Weights of a small GPT-style language model, trained from scratch on English Wikipedia.
Architecture: RMSNorm before each block, rotary positions, no biases in attention or MLP.
Training: a variant of SOAP for these matrices, 133M tokens, 4044 steps.
Each number is 200 + 40 x the weight over its row's rms, rounded and kept within 0 to 999. Layers, rows and columns count from 0. The size before them is the row's rms in percent of the matrix's.

# layer 11 attention key, 64x64, rms 0.12, rows 0-50, columns 0-63
185,216,253,131,230,174,219,178,140,165,260,148,161,216,200,225,128,189,167,185,151,258,216,209,253,210,238,195,241,201,167,205,184,231,244,164,286,136,169,129,257,244,202,168,231,238,193,247,190,180,236,180,274,281,218,220,163,155,218,203,254,193,198,262,177
118,170,176,259,188,193,223,279,247,171,150,228,237,208,223,208,242,223,248,217,228,123,162,187,190,168,170,199,132,219,203,213,203,180,158,209,135,175,208,299,198,220,233,219,220,165,234,153,168,181,161,214,140,102,180,199,279,249,198,175,153,272,169,169,152
123,194,188,279,166,233,199,225,215,207,169,200,231,206,158,188,303,243,233,205,239,129,212,181,177,213,147,200,127,172,234,221,204,196,179,282,157,227,263,256,161,168,147,271,194,179,196,190,239,208,173,232,108,118,194,198,162,257,146,185,182,201,192,154,220
073,221,106,226,197,163,154,183,167,243,164,185,232,200,181,190,218,107,294,153,221,200,208,206,165,253,198,201,210,192,193,244,204,239,174,228,217,200,189,226,289,196,243,226,185,172,247,211,230,247,185,187,161,163,231,203,218,185,230,196,298,133,241,307,248
097,189,159,260,212,167,254,174,248,208,118,183,225,182,217,172,236,246,244,201,222,153,189,184,155,234,165,181,144,230,178,200,209,183,195,219,169,281,280,226,194,231,212,309,228,148,198,154,212,179,198,224,108,119,186,183,209,265,171,216,141,196,168,168,162
096,209,220,126,270,144,246,182,204,193,190,221,172,234,260,245,163,176,245,182,227,230,210,199,128,242,296,170,212,149,237,202,163,189,217,253,243,171,178,210,225,203,188,161,164,140,157,185,211,246,209,162,179,230,242,248,168,117,232,138,212,117,193,248,243
089,187,188,193,272,186,179,145,203,159,185,190,307,146,133,178,219,168,192,225,239,202,175,238,153,154,190,163,170,247,238,172,214,206,104,185,236,248,227,203,161,209,211,228,178,144,243,113,211,253,249,263,185,174,217,173,205,208,163,265,135,188,219,258,220
115,211,214,277,168,191,254,241,310,236,145,185,195,161,198,199,252,184,303,169,262,122,158,161,137,208,147,261,130,172,156,221,215,186,216,228,202,229,217,236,216,218,190,232,192,137,199,175,249,183,187,214,125,178,197,224,216,224,152,182,218,202,194,238,232
083,232,190,165,246,245,202,294,291,199,230,200,217,196,213,191,224,249,178,230,252,126,173,199,128,197,180,200,207,237,216,212,278,209,161,195,185,246,175,134,154,144,197,229,201,180,197,141,206,290,216,169,165,285,212,211,158,226,152,222,182,218,175,282,178
090,221,226,262,206,147,207,207,286,191,146,146,198,156,194,160,309,246,238,228,268,100,194,210,190,191,142,180,148,160,199,257,206,184,163,227,165,189,207,229,127,164,229,204,213,151,188,175,198,188,167,193,149,117,224,208,236,263,192,171,166,216,203,177,181
090,215,269,153,223,184,251,269,280,156,195,215,201,263,214,183,168,228,276,201,199,215,203,211,167,177,227,159,249,203,224,177,270,224,120,175,147,204,210,217,116,135,222,163,196,243,241,165,115,266,188,185,237,175,166,193,203,224,242,203,175,256,225,227,153
096,139,157,169,211,169,269,287,96,221,147,187,220,131,178,187,204,157,207,222,221,199,216,182,250,200,133,175,146,267,150,264,236,162,205,184,174,145,198,227,162,209,227,198,297,245,234,153,194,208,156,233,236,218,223,194,244,188,197,180,157,178,223,227,234
095,121,230,237,164,228,200,234,199,239,237,238,187,211,188,153,286,273,257,167,224,211,161,165,219,238,144,197,136,212,168,194,260,209,243,257,158,208,231,184,239,197,136,253,278,202,210,210,201,187,151,137,183,170,191,232,103,229,150,185,160,196,153,177,190
085,160,166,230,233,126,149,229,234,170,229,176,191,194,169,193,178,194,202,228,241,155,227,169,138,204,118,195,223,214,165,173,141,203,236,182,163,224,180,188,205,160,204,137,262,169,109,198,234,201,146,145,123,236,189,228,219,118,165,187,217,162,126,281,224
095,145,162,178,202,222,225,209,191,213,185,127,230,165,165,190,246,248,212,210,265,190,192,132,227,218,180,153,142,213,152,218,204,172,149,223,156,159,228,319,185,148,147,207,244,261,190,179,179,152,164,165,195,133,273,174,249,266,205,164,145,228,179,175,182
091,182,207,252,169,190,218,292,135,178,211,243,142,153,174,147,195,166,163,155,203,170,220,179,159,197,220,203,221,263,144,159,211,253,231,163,127,221,215,158,223,165,171,256,261,197,130,204,198,279,181,208,262,192,156,179,245,159,125,161,190,232,229,247,173
085,193,188,291,168,199,167,162,244,173,172,229,157,203,188,185,226,209,195,208,271,175,150,142,153,217,178,235,150,242,202,170,202,229,137,191,188,260,215,304,156,167,217,243,189,108,187,191,167,208,130,194,168,164,213,262,232,214,164,129,150,245,181,260,201
111,242,227,170,228,155,169,149,189,204,175,235,257,224,231,206,222,219,180,144,204,183,239,221,201,252,217,174,237,181,284,188,130,173,244,227,178,224,256,190,236,224,225,293,192,167,214,238,157,202,153,211,218,150,124,274,113,175,214,271,213,259,137,208,175
089,177,150,204,217,199,261,238,220,173,170,225,206,240,223,208,278,260,187,186,220,179,215,179,198,274,196,170,105,230,253,214,229,219,114,184,152,251,261,219,193,192,164,204,200,144,244,118,154,190,172,185,174,195,171,206,195,142,178,104,123,210,252,176,197
086,276,133,195,211,150,177,107,97,239,204,198,226,153,144,256,180,197,238,199,162,222,201,185,200,233,217,171,178,204,265,155,124,208,268,269,246,234,223,221,240,223,193,248,202,192,183,236,195,147,244,247,252,198,216,257,219,247,164,231,206,172,218,227,180
090,297,243,224,200,181,263,180,187,226,142,208,186,211,158,187,209,257,249,186,176,121,144,202,169,181,206,147,171,178,161,204,221,198,152,185,211,189,226,214,179,224,235,275,187,114,196,238,214,228,147,172,227,144,262,296,155,251,201,232,264,189,201,141,224
084,175,151,190,251,139,243,249,225,302,218,145,212,181,176,207,231,181,187,162,195,161,243,215,170,200,175,103,227,158,157,194,242,142,181,239,214,216,211,162,254,245,189,262,186,181,129,223,164,250,231,228,226,173,244,136,265,258,197,218,163,204,261,234,186
073,272,207,147,265,172,181,180,134,200,243,186,161,175,140,189,164,168,164,229,172,200,236,302,261,173,220,236,228,207,183,207,175,215,276,221,255,163,195,163,170,218,170,195,236,249,165,206,201,135,220,199,274,260,159,220,143,221,257,183,275,154,180,198,230
111,193,206,221,212,172,206,180,189,173,151,241,194,211,222,216,229,194,187,207,223,145,187,97,222,210,203,202,132,188,194,218,205,190,157,183,197,206,222,301,187,220,183,323,300,177,265,144,237,218,140,185,168,145,200,174,252,207,170,260,146,249,154,206,157
101,160,121,251,198,226,196,187,229,236,158,182,178,168,318,181,206,243,254,213,257,156,163,128,238,202,195,183,174,229,140,225,210,158,205,236,137,190,214,285,181,149,256,170,227,177,212,198,160,201,227,178,131,166,229,211,274,224,180,250,189,238,170,157,173
064,200,115,160,182,178,204,139,251,226,161,209,221,176,222,181,233,245,154,177,230,126,196,131,235,177,168,137,173,262,217,150,246,188,177,207,231,226,252,239,203,217,198,236,248,161,246,116,221,189,162,302,159,207,212,274,232,186,205,178,198,261,213,212,151
077,232,268,232,126,189,223,138,263,205,180,206,169,213,182,177,233,202,239,265,251,183,208,200,244,196,275,184,194,175,201,182,192,196,149,273,281,253,196,175,219,157,146,172,131,193,138,290,150,220,193,169,205,151,202,269,174,251,171,249,210,182,222,224,226
093,163,163,214,182,198,220,225,213,100,109,198,270,189,183,208,260,208,218,167,216,160,167,120,202,245,182,203,91,199,222,186,194,191,199,203,134,182,245,253,185,186,201,283,259,163,235,164,190,199,175,208,135,179,165,225,219,234,140,182,138,240,246,209,194
107,183,228,136,131,196,177,201,226,169,223,151,207,221,216,217,154,151,128,246,183,257,209,191,183,241,248,211,207,232,136,222,233,216,179,153,200,238,117,159,225,208,183,198,157,275,145,219,187,250,177,189,249,241,203,175,208,131,318,198,245,140,237,224,220
076,268,269,243,237,207,145,234,162,218,150,164,194,221,220,201,252,162,228,202,200,210,199,211,159,288,204,180,259,209,267,217,178,150,183,175,164,243,174,201,269,234,143,214,244,221,212,280,248,126,204,203,205,233,224,125,168,167,275,241,183,162,142,209,201
104,184,231,161,209,260,188,129,171,287,224,154,202,237,202,151,166,174,239,186,189,260,166,195,190,173,200,282,219,180,193,235,226,187,245,165,265,144,166,215,255,158,157,131,113,200,213,265,154,189,236,204,194,212,205,204,171,255,105,184,234,174,242,216,221
096,229,186,196,147,225,212,136,155,279,169,210,198,204,168,113,177,151,110,203,175,206,281,204,223,249,196,199,192,223,204,151,144,184,198,247,197,232,201,164,159,225,165,239,265,151,190,243,174,160,143,281,259,181,209,191,217,304,187,159,218,183,207,186,191
115,202,217,255,197,219,202,214,237,194,191,178,175,236,228,217,236,225,291,210,130,162,178,120,238,202,166,184,155,150,270,223,211,257,173,166,143,245,250,282,217,211,191,233,244,141,238,180,139,227,205,213,157,119,204,130,220,205,174,210,146,244,204,161,147
083,178,220,247,162,171,163,280,204,126,136,174,180,184,215,261,187,223,262,143,176,134,196,144,196,219,196,251,161,171,243,206,182,181,249,207,143,237,218,267,185,181,237,165,247,201,272,187,247,192,189,211,172,215,244,139,228,194,138,178,104,207,172,251,172
087,261,231,185,181,172,199,198,253,228,179,162,216,203,194,207,225,157,158,121,237,247,242,220,240,198,188,231,186,162,188,149,212,204,243,216,259,237,144,132,219,175,192,169,212,195,208,259,114,235,228,195,293,271,212,193,141,198,212,86,227,167,267,199,218
097,218,218,161,212,222,164,146,145,174,238,215,196,232,184,171,131,232,221,158,199,236,197,292,201,232,295,233,240,206,193,176,221,237,148,232,223,191,148,148,266,208,139,198,121,217,201,195,239,211,202,230,287,263,199,219,163,262,177,201,235,238,181,286,207
063,208,125,148,240,223,252,157,153,151,167,137,146,101,176,150,182,249,216,197,232,158,197,200,232,207,218,201,217,182,294,212,186,145,200,185,182,232,255,212,179,233,206,179,210,251,226,156,269,173,132,174,221,154,252,219,261,211,243,226,161,222,176,135,214
129,260,246,117,191,157,194,196,144,203,300,184,238,230,138,208,173,179,158,124,166,224,213,213,242,197,260,177,252,187,157,214,191,197,185,206,261,163,159,133,265,240,147,213,222,287,160,228,187,189,234,194,239,287,204,218,184,200,237,181,214,179,202,225,238
158,153,155,266,186,191,223,255,243,209,121,223,276,201,156,196,273,214,196,230,218,148,175,149,201,216,170,198,114,199,170,192,210,198,113,250,121,211,230,275,182,164,167,223,177,188,196,144,218,196,160,202,137,144,193,222,241,238,147,190,150,219,207,165,237
060,210,235,223,186,223,196,148,287,162,176,209,192,261,217,247,98,181,185,179,176,247,166,228,271,202,198,203,297,205,232,179,201,226,227,124,219,152,160,140,215,194,186,176,156,232,268,262,206,188,209,203,219,213,159,214,214,155,299,229,198,172,248,253,210
137,260,220,157,265,176,208,153,173,211,258,158,189,273,209,185,119,204,254,169,158,270,252,232,191,219,213,195,253,186,173,202,203,191,281,159,253,180,181,157,239,233,168,160,176,177,239,197,239,205,260,167,257,296,176,202,178,180,202,162,252,178,136,243,197
090,153,167,255,155,244,214,211,263,187,151,210,246,189,234,192,225,229,238,252,252,149,189,172,169,171,113,232,241,183,276,178,189,153,198,229,167,250,213,203,121,130,200,248,174,158,224,238,157,235,134,173,121,132,195,206,212,244,207,236,188,243,191,161,204
146,232,264,90,194,214,201,196,116,174,250,169,183,195,190,180,184,175,169,228,153,272,208,220,232,226,256,238,245,215,180,212,145,235,235,196,233,160,159,128,221,275,173,208,197,219,215,222,211,177,239,158,274,298,248,227,174,205,195,166,240,185,179,265,201
069,166,288,184,204,205,156,205,210,252,166,201,196,202,84,138,240,177,193,246,267,163,188,218,230,192,234,200,113,169,229,181,199,163,215,212,159,258,192,153,233,143,167,222,176,143,185,278,183,150,202,215,154,205,220,264,173,271,177,191,209,145,152,178,216
118,185,120,264,215,212,195,200,246,220,156,218,184,224,208,206,246,223,247,161,236,177,223,206,141,259,130,232,213,200,193,183,204,176,154,216,147,255,250,238,190,174,209,226,206,159,235,140,192,163,200,205,97,122,153,172,140,238,177,158,122,225,181,132,148
090,172,224,175,133,132,282,140,203,187,273,128,209,233,279,220,176,169,203,217,131,193,210,161,166,164,232,208,191,247,185,225,259,180,212,169,175,122,223,242,282,248,231,130,254,213,191,210,154,230,221,171,268,218,208,189,238,217,197,193,164,235,175,227,180
095,132,188,207,187,245,263,234,107,231,164,161,201,184,220,192,248,168,115,220,189,275,179,214,159,192,189,240,226,149,176,251,148,218,210,201,227,175,170,240,146,201,198,192,250,228,130,229,235,202,186,263,210,141,264,227,227,195,231,282,157,214,255,236,153
100,227,181,166,256,227,212,144,183,179,273,156,143,205,231,249,128,260,219,163,138,260,196,180,181,186,181,225,206,197,215,164,188,233,225,148,275,156,172,210,199,183,174,129,226,225,242,183,165,242,257,76,231,197,205,155,199,139,207,178,188,216,173,246,153
096,185,242,106,222,167,221,140,207,214,236,201,208,237,208,216,99,183,202,151,157,249,187,186,177,228,208,223,240,227,209,173,223,187,161,174,252,183,122,169,236,173,237,145,151,236,173,217,201,241,210,133,229,249,179,248,173,106,255,151,258,161,180,245,239
086,176,252,247,167,223,191,198,160,203,223,204,107,207,159,181,221,176,216,242,209,230,236,262,245,174,246,189,169,244,200,140,287,261,174,257,216,252,224,125,206,112,156,129,212,198,193,232,160,178,202,144,198,189,209,219,170,170,236,192,151,232,214,121,149
096,145,266,225,240,127,148,242,210,189,212,134,244,173,197,215,209,172,233,195,209,136,264,188,140,216,214,320,272,146,226,233,157,175,276,206,208,246,245,163,211,184,153,201,199,212,235,197,172,267,165,205,172,239,163,180,181,213,180,159,152,211,220,253,208